Part of a small language model's weights.
Architecture: RMSNorm before each block, rotary positions, untied embeddings.
Training: 548M tokens, 2091 steps.
Each number is 500 + 25 x the weight over the matrix's rms, rounded and kept within 0 to 999. Layers, rows and columns count from 0. Numbers have three digits each.

# q: layer 6 attention query, 512x256, rms 0.16, rows 433-447, columns 128-191
# k: layer 6 attention key, 512x256, rms 0.165, rows 433-447, columns 128-191
# v: layer 6 attention value, 512x256, rms 0.166, rows 384-415, columns 128-191
# o: layer 6 attention output (transposed), 512x256, rms 0.154, rows 384-414, columns 128-191
q433:511500513471505507537505497510517495464498464515471485505501519501508483525516499481485549500488546512493484494489509476498493492511523470531486542501472497521491498493517497486515520495506489
k433:552513463502483484483478522457514501486504504527527489487539522494522483524478467518526468481509500477522521517511500513466498499510467521498502512511496548518520497478499512515512475516501533
q434:520502526473480497497490499480508493488470497518504508515489472483509530526500504524497516484484518495514487509498513489505492551493562546520482478535536498513506465502532504515514498484453484
k434:518483530495500495532511490472509530517540495506510495503482533525508509498472520515546505490496482504515486475525460467544522499479521475478531489488474500490523488472468480477530549463464515
q435:494510485454494479517497507486488500554456501498496490518522494513502503477509532456511465476507501474548479506515501536494494504514501499487530461518529503507499503474494516512516525534457472
k435:491578525555489474499498496505487494457476487556502480490531487533524523503483491496504501492496481465510505477525532509489479517486503543475482508509464487462496466477481529506503458466527468
q436:468498505532480499519497498500493489527509527534529503433510453495517519514471509488499488471513487484520472482530473473445506462502502479502523507451511530540514516512517526460497485524523489
k436:523511495494521522501515482523522512479494499505502512467533492501525491513502515506498489499516473514550451529518518472463510523486527537511491495456493489458498511534511510476527470540454517
q437:530442496474491461474489488511474529494501540498506493512454500508498503530493480467497466481473501487506509466507490436472524498491484513502492469502488506518504487471513489456515505515511507
k437:489493506483516485472472483511499521506511498487541527493499483490479494520499506472490502546520495524491463510506503496472460502501507484503493522528488483476518482532512480507527523517483511
q438:463483498536500505512504489477516488474490515506489481507515489524490482563497466486481532506490486517494494488473531485477489505487512449477510497495509481474469507534474522519549488454538497
k438:481520515471539493450479522500467463443507548472491489544483497506502525493469510520508546512527511483513504534498476515505479480446485518512518483555496440503489473459530476497522524498505506
q439:497470530487496519489470516501484507475456520509476485483474472516508527474477483483518449496492511499511477496496493489497504536517487506514492542530494531484498528532534541524495523484517515
k439:513506507480522504472497526507492458498497533568524478503516484505481512520525523489489529501522463537494526539475516468499531468536494488522487483483538516469507532482518505523494499480511515
q440:500530517488530520480538510524468454502489502501530505490487499471515519536495550502508539484492513474519502494526509488535482502514500454479487511461488511475472540514511502525465446469517481
k440:485488500526541495520483545492547473508481491495472482492446507505486522490489475481517462501494493513532496502481475477473512517502518476515488492502473505480539468519523514500503503489480520
q441:482486511473478510437526515487537506512474466490489526517491505512524539489494493502479478463515491494499468523509492511533482522514536525535494483472473535462502508501470537500520487489498547
k441:483518472491505492517528517512537474477527513558499449508503508522534475502485518513496543492499484520532540481520502513505486532486484497480501522535544480521511535510519495516544536469463491
q442:530498517524514490473476489516488508486500533467441525458503524473486502495534498508484488499462469460545552505494481485543500488485541483472483506471471455503527478493468457529485500486476492
k442:520486453474536480477481501476520474503497510495499487560478530483480495512473463550493510498568515498500555492462469491506497525509498506480508466509493483504537494474560519476468481492490465
q443:481500486529494506515508519508473491492494503473459466498457493509515505501518482479520491501454512481502500460460483483529499478484528552528484517538545470485516503479493497477526544502458489
k443:513529496496511483480496512477514466512518477484520537476496514505456468493527487495494500485508510502524531529502535522495522492521499492516472491522533523512485481493501503494528481488550520
q444:489534476528530496553488495513467516481525511521504482480503502552465472513506526484477509552464492465513514531505489497508530483475488484508459517539508521522494470507498470531492499444500510
k444:510511494522494477493476497513484480501488463495488494461500545516461500495484478537456518475504505481507487470495525492496489482489486462502484499445508479527496472518464502501506541508509477
q445:476465501505500457503489507517466492529517489524461517452498494515496457537460528505494471499494517500513518519475455481463506484515503510490520498490530519448532438483485459485515499499476499
k445:524506479483515482470495497521482494523500455498497518522503520518507522496494495487531485520492506522472499517486499490513499516491523497517460498501508498525488473478497510523459475540485501
q446:477490472515521505515501476488461484525538553500514491426475490472460512487470508511540505500544530497509510524507485504486501494530491490526476518490514508499517465531472478530483518512527509
k446:499471473460476522446485525533492503493542503527522540447505539489482516566524483492508491493516512504484468476492470523564500514492462547483481508549491483509435464495521497515474488478527509
q447:466489495536561564492483523523468518499496461483495500459520520505455507524508471483519477492466483502504532514540459475557490534491474484496466481506508416527471493504482509502499510474467512
k447:490514492484508499475495490490487479496490508510513492487498513498504475512497476508468510473532459495508506497469492513464496490541484521526483502510488498499493481504487469518473466502506486
v384:507510533550500525465507534458506465551504543536576489480513522502530489516540482542516475522487564499526446529537555508478496488509454494523491474500486502487527525540456483528483560554517494
o384:512461495505480504460462503499458476496523447428529514514504493515475482448543521505515470486511471501501472526525510506525512469487458482490460443518567517489507480513461488466472526510474475
v385:511498529549531530549463496478519486502550541526490502526491458525530422472490456527489466538501507534461486501454531485508511457466482536483501463457537481492541509535540408508500494521514477
o385:502451482517497536503489514476510521517517490494539439508524500540462474502499472534485478496537494526450510499465526538508513499470452533444533511463496494520512487468529487508509494498489495
v386:509539522462466499536465564521513536512475526523463517439488551494494545502505499504516459457543486515512518490501463508477460448503503490535493497474522492480499488496508496471481522500518484
o386:495524504499472513529532523495521526479496527465490508475547533510478484468521515462457500514537474499458513526506503491528487468511480504487466509467473517470504530467493499523490523478546486
v387:519464539491480504496519491473476461528477498501493485440497546531526540509507571575524462470507485455514460482457488457474495565486509388516520543444470520486530472526477525534467496421488539
o387:451452520538448457471482456472469533444463467483474514562557485519550520524535492512546514501485489538497474469518531466473482531496481477494484513438458462516470501478528518471492509508531539
v388:480496505511531542483467491541474496558506495499489532558474488515499555500520494495474507500488518494541497512490467454542558542530521465507458501485478519483517443531511495512499511476529502
o388:484476507484437514497486496502473491497487494476476504479492535494512513513496527466495490464508524488509480513518511497495489471495516522450574511478481566486541501474456510528563517504526501
v389:435482500504523473479514555451486483541506536538490466450418533502459483476507547485546512546493489474452497492476498510471526484464538526511495547526531465462556476560533549482543500489488531
o389:497466499493542520499506460454500493511514518516499468480440505495514502499523517465515530554531490511487521523498512454525482513487504504514496473556531513468465525465482516497493499514515523
v390:549514499436481530493482502484529496488561447524468501492466455494458487461509527471480540475579481482517559486494494499504485527543506527471532489452547515516538552527511524450518505438486456
o390:480488537508526529492503462484553530532511478567507510511494457510502488518543519524506498481537479459516487503528471515497491523491518504455520499477500528502514463484459493575483501490484464
v391:545477481506503502491541529515497491495480516487539488509539468540481522492466511532473490482505537454472516503528516479439566490483530499462490491470489563463476463466539492498472557500489463
o391:469543507512522484522497511485548483478500504468474501510509473507543487521429511497529474522466515445480540503464517502485527516561463517451494520542502507495513530524487489487513537499479463
v392:544499488513506485490551510472454508512460475487499463539478538506452516501552518481503480542519532488503471501532478499543489474476481509524437535535530465510509520473461473528459489497480475
o392:571525468509481450484499529530477477527483510433481478455505494546534522518492539494461521517511471466486473547563494452500466500538482534508467534468549492560502527497490550538467499498524493
v393:477468487505522563528498522517515498512497532498493543470547486511496526497501538546543533486493498513479520472555468504500546504580517526482495503469497496498510480503473502497515560505515486
o393:490514529526486487500465503484503475501527490489492516534516491483551534503534519478578517495543491470454496475493501487521528456502536527453498488466541500534482513476463510535500476501501484
v394:518529523488512540498473503516470483506503516496465498475573474512461473490508483472529531479529463492486519485493500475538481519526509488479496477532558520511495469499536469544472497533478443
o394:474469525557472486531487478513476469452449509483534534517526452516427497502536500503529518463516495518521541533484500480528525473491480506496473438534528473511524473499498502477491517503467445
v395:491486500531530442448529493486436481506497523521483494500423506496473551494513439461534474477503506493498537477486505480496479532484543468516490469491512578520504497522474537465450514516470515
o395:504463474506477487469490516486441503486459497464468507501496479470502546491535471488457508493482487495485476491496479453514519468531567484471518493474455550515497474515552491513529482528526494
v396:547539499482492490487479493526448502536502541430567536488509520536506480536467516537537495482464527505455484441501530568513526492482491550514447474525479534504568517467517526505478534463495499
o396:518491522534575492510475476500479538490522478490530524512467478479524496498541472476520499482506499521473484494482483505543494498489538563470460474499509480472503509467515542488533532496458548
v397:507506521472471501527509514510449522510529473465534554556470551501469504537439478460551483537529468558496485491498541571538456442486516533508516472489520523521467522457525487514477467477494478
o397:506497573493488518506486495500529486527531501560529495522482462523491474486471479473491519532455503488482500533464557514555521506499501517524503480474510534518490444517510475519504461493493454
v398:430513458513491522490452476470525503490460465488498498505516536463504462487521538523507456499510497533514479474526521508466503460528484464521460474456538524459493499480518459478506487472541475
o398:474522497514526513508429534487523502508466459522483480534498523507457443461521523492472449523500536509443529530480524492486522457517512495524489462463499494508524467518499507503525511497538507
v399:517479508519527490476518493484515535499487480485497552506486533506474510514529526523527493490484489449503532472476509529529575478528488471483507513477478524514492504531509500518544539506496495
o399:508535477554511505546535463539495512481435510506513531519524516508528478500499503461515517493489496500481494462506465538530480514508521496507489507452508507475496506549485509527505518499555562
v400:500482532491479503521505518474490489469495468539483495533478497518506499473526492458526470512514515475472496505540501477519461552503479445479481481420493498486512461502498517478493471519501509
o400:479525540518503460481467482504522494506485503502487528536477504495459484550546519480491499486555500491513480492536517471477496499474515495461498526452486507495495518494477512508503500516498497
v401:469475534480484478479513577452438530522475561434513501442535530497502546489488504497527467466478497472524480502483515480493465466481487525516478502531450491474538483440470524537483482504516499
o401:479505539481503482494520497497485514494528491497498544508489531508501539529466529465523496431512488500533493510503533475478516460507542517464524499474493502486492504514506521498469564503476553
v402:503531554449531520486464511481448542517456537491521507496486490527484539542527512497487508520512494498491493558525502439492541523546498563503523534507486507514544544452515518476509471505553464
o402:525543508481468462474508509504509526478498504479526510546482477462527448503507513475484545469544502474518483527481516475532571514517550532488447496495507500496491534497478489495469538487468548
v403:451496477468460488528509495539514497501522496494532494562522503488520551518490471499482474508513480470554533510489554533483439497492490503502492504492507464477462486503489480502562480513563556
o403:496534543513495532476460491554508465488517509525482477506463494524516450479532521488491490461496503439531515466500570499456475447497477517493475518544489558511491501500530507508565524506506532
v404:460470534499480468476524479485426509471471579499502530542495561529526551439484570523499456505508505512475473513466458527559500535469492529464545467507473517529511490483521518543482501456516484
o404:478498531516514494471515478451471484536461542490502544540478546485496507505466513474495501511494502495501495514485537477504490486496535473463550521482460537523503498503478529480543509544487460
v405:487470489449521539496523526496476486539531468492483499486426502500568488528537496526457568489489493489513515505495470526521488506543514481513455537542510586497517445509482540506522482510530463
o405:517475474465467531476526438517479443495482492463480491476501484492522458489541502513521528449496488538531526507500496501531479479512534539525494524527472497483514522479484472482545526517540477
v406:502492513521511519482547504505420496517524512464532486504491485527452503476500507535484589492451475528549494482454537515517457485501497445495484488507474474510509493474500487485491522553447508
o406:524490495532476525475486509507503468517478507496478474521503479501463469501533536508553563533528495515503539478495518504499507499507501478494513492504479499513536496521481531527490459475510508
v407:555473510521535540529501532481507482453537516529459460539541478506504506466536455460488519568512500474502495512444477446517520521539488543485517520525488525495460493482466511525524522483465520
o407:534478473524471467503456504460474491465507535513498474563549463521459507548527504470499477504493478506551497509511534494501526511488479495529498546491518520538472529452473510493473502492474490
v408:488518502463526540482440437520521479506510505535527453557456480529533526481522490479513521546507528477496476544483523479457495528457499561486528515490509507511491514481506518537507474474490491
o408:519440497494525480460505497454543526470546509472567481502473452477492489529542509508512461521487527482543499525492520522461517523457458548504501481507500518492468505481495529552489517456490468
v409:585490518485499439523520487467510501472482529481488535511437515485517485484493493570510490504535551564493513529524494529519518517456534521444480523557503490470465481511529494511541517525501495
o409:551486497478496494482508477472495452534455459501443492487496487500539476545436490489507489475547522493506467517567520514519485499505514503515514513552458553554522487530473498499477494524475501
v410:507460446473512499512493523538462516536502513479532508519397517542481526454446459560505432511536416538508519522513427539508485546522465504509480493505498527545520485521465488492535474546469454
o410:532509492540470475502496497526485495524547497510500507476483498512521518495447538520497471493525464499529498525429500546485549474507513563545539528474504525519498531495473483506497478532501477
v411:507538463552497470483493497467532514506494472476431506456526515518502551514515509505486544462505489566495495488497500490559496494496466439531488541489491482485482507464484447525490552540541495
o411:541475487488488481512506495516529512501479514498492498480466518546502499501530494506501546481507468490481500538545504436477490513492521487481548460525486503522547468501511497494515489492495524
v412:535509512414562548493486481492474432534509489506489423503522537474501490449535477506531476482440473474543507529516507490469572522526453477556461497495500543511495493535487471514510511504473469
o412:505488465496555471497490496517484544513535527512494557519515537513520471513482472455528500515465461534502524495493539459484500529496474531506531478440539472472466540520495496514501493528450431
v413:548504490494463459453560499522497499439537463451511507546549471525463483498529483544510505534525516498502533455528525518516501546535483485474494525493479478516472538479496515502453511468547477
o413:510497511535478498458552523511469448497465472504501493508481488519514497523472492506517470453447494505511466490540513553498487499482479487485484489472512527500508493510471548490473524498511484
v414:498466503488504473493499455517487460455485480484542486470470510480544542535481474476524510527483478518536496457501477532515496527504448488500496519474536538472475514539495514443487548504534506
o414:542485500541538544463505497579533499487517517458499469510469548478521539499451470486536517581470506515559520555493466471487479499463510533519517504479521475481517517494510500496483552500465453
v415:509569508480476480487495490517510453451511496533524457525479533538449522468526491534485478502472512492460515524500410502516531470481497510520506497494505520484521499492541539524505486439522493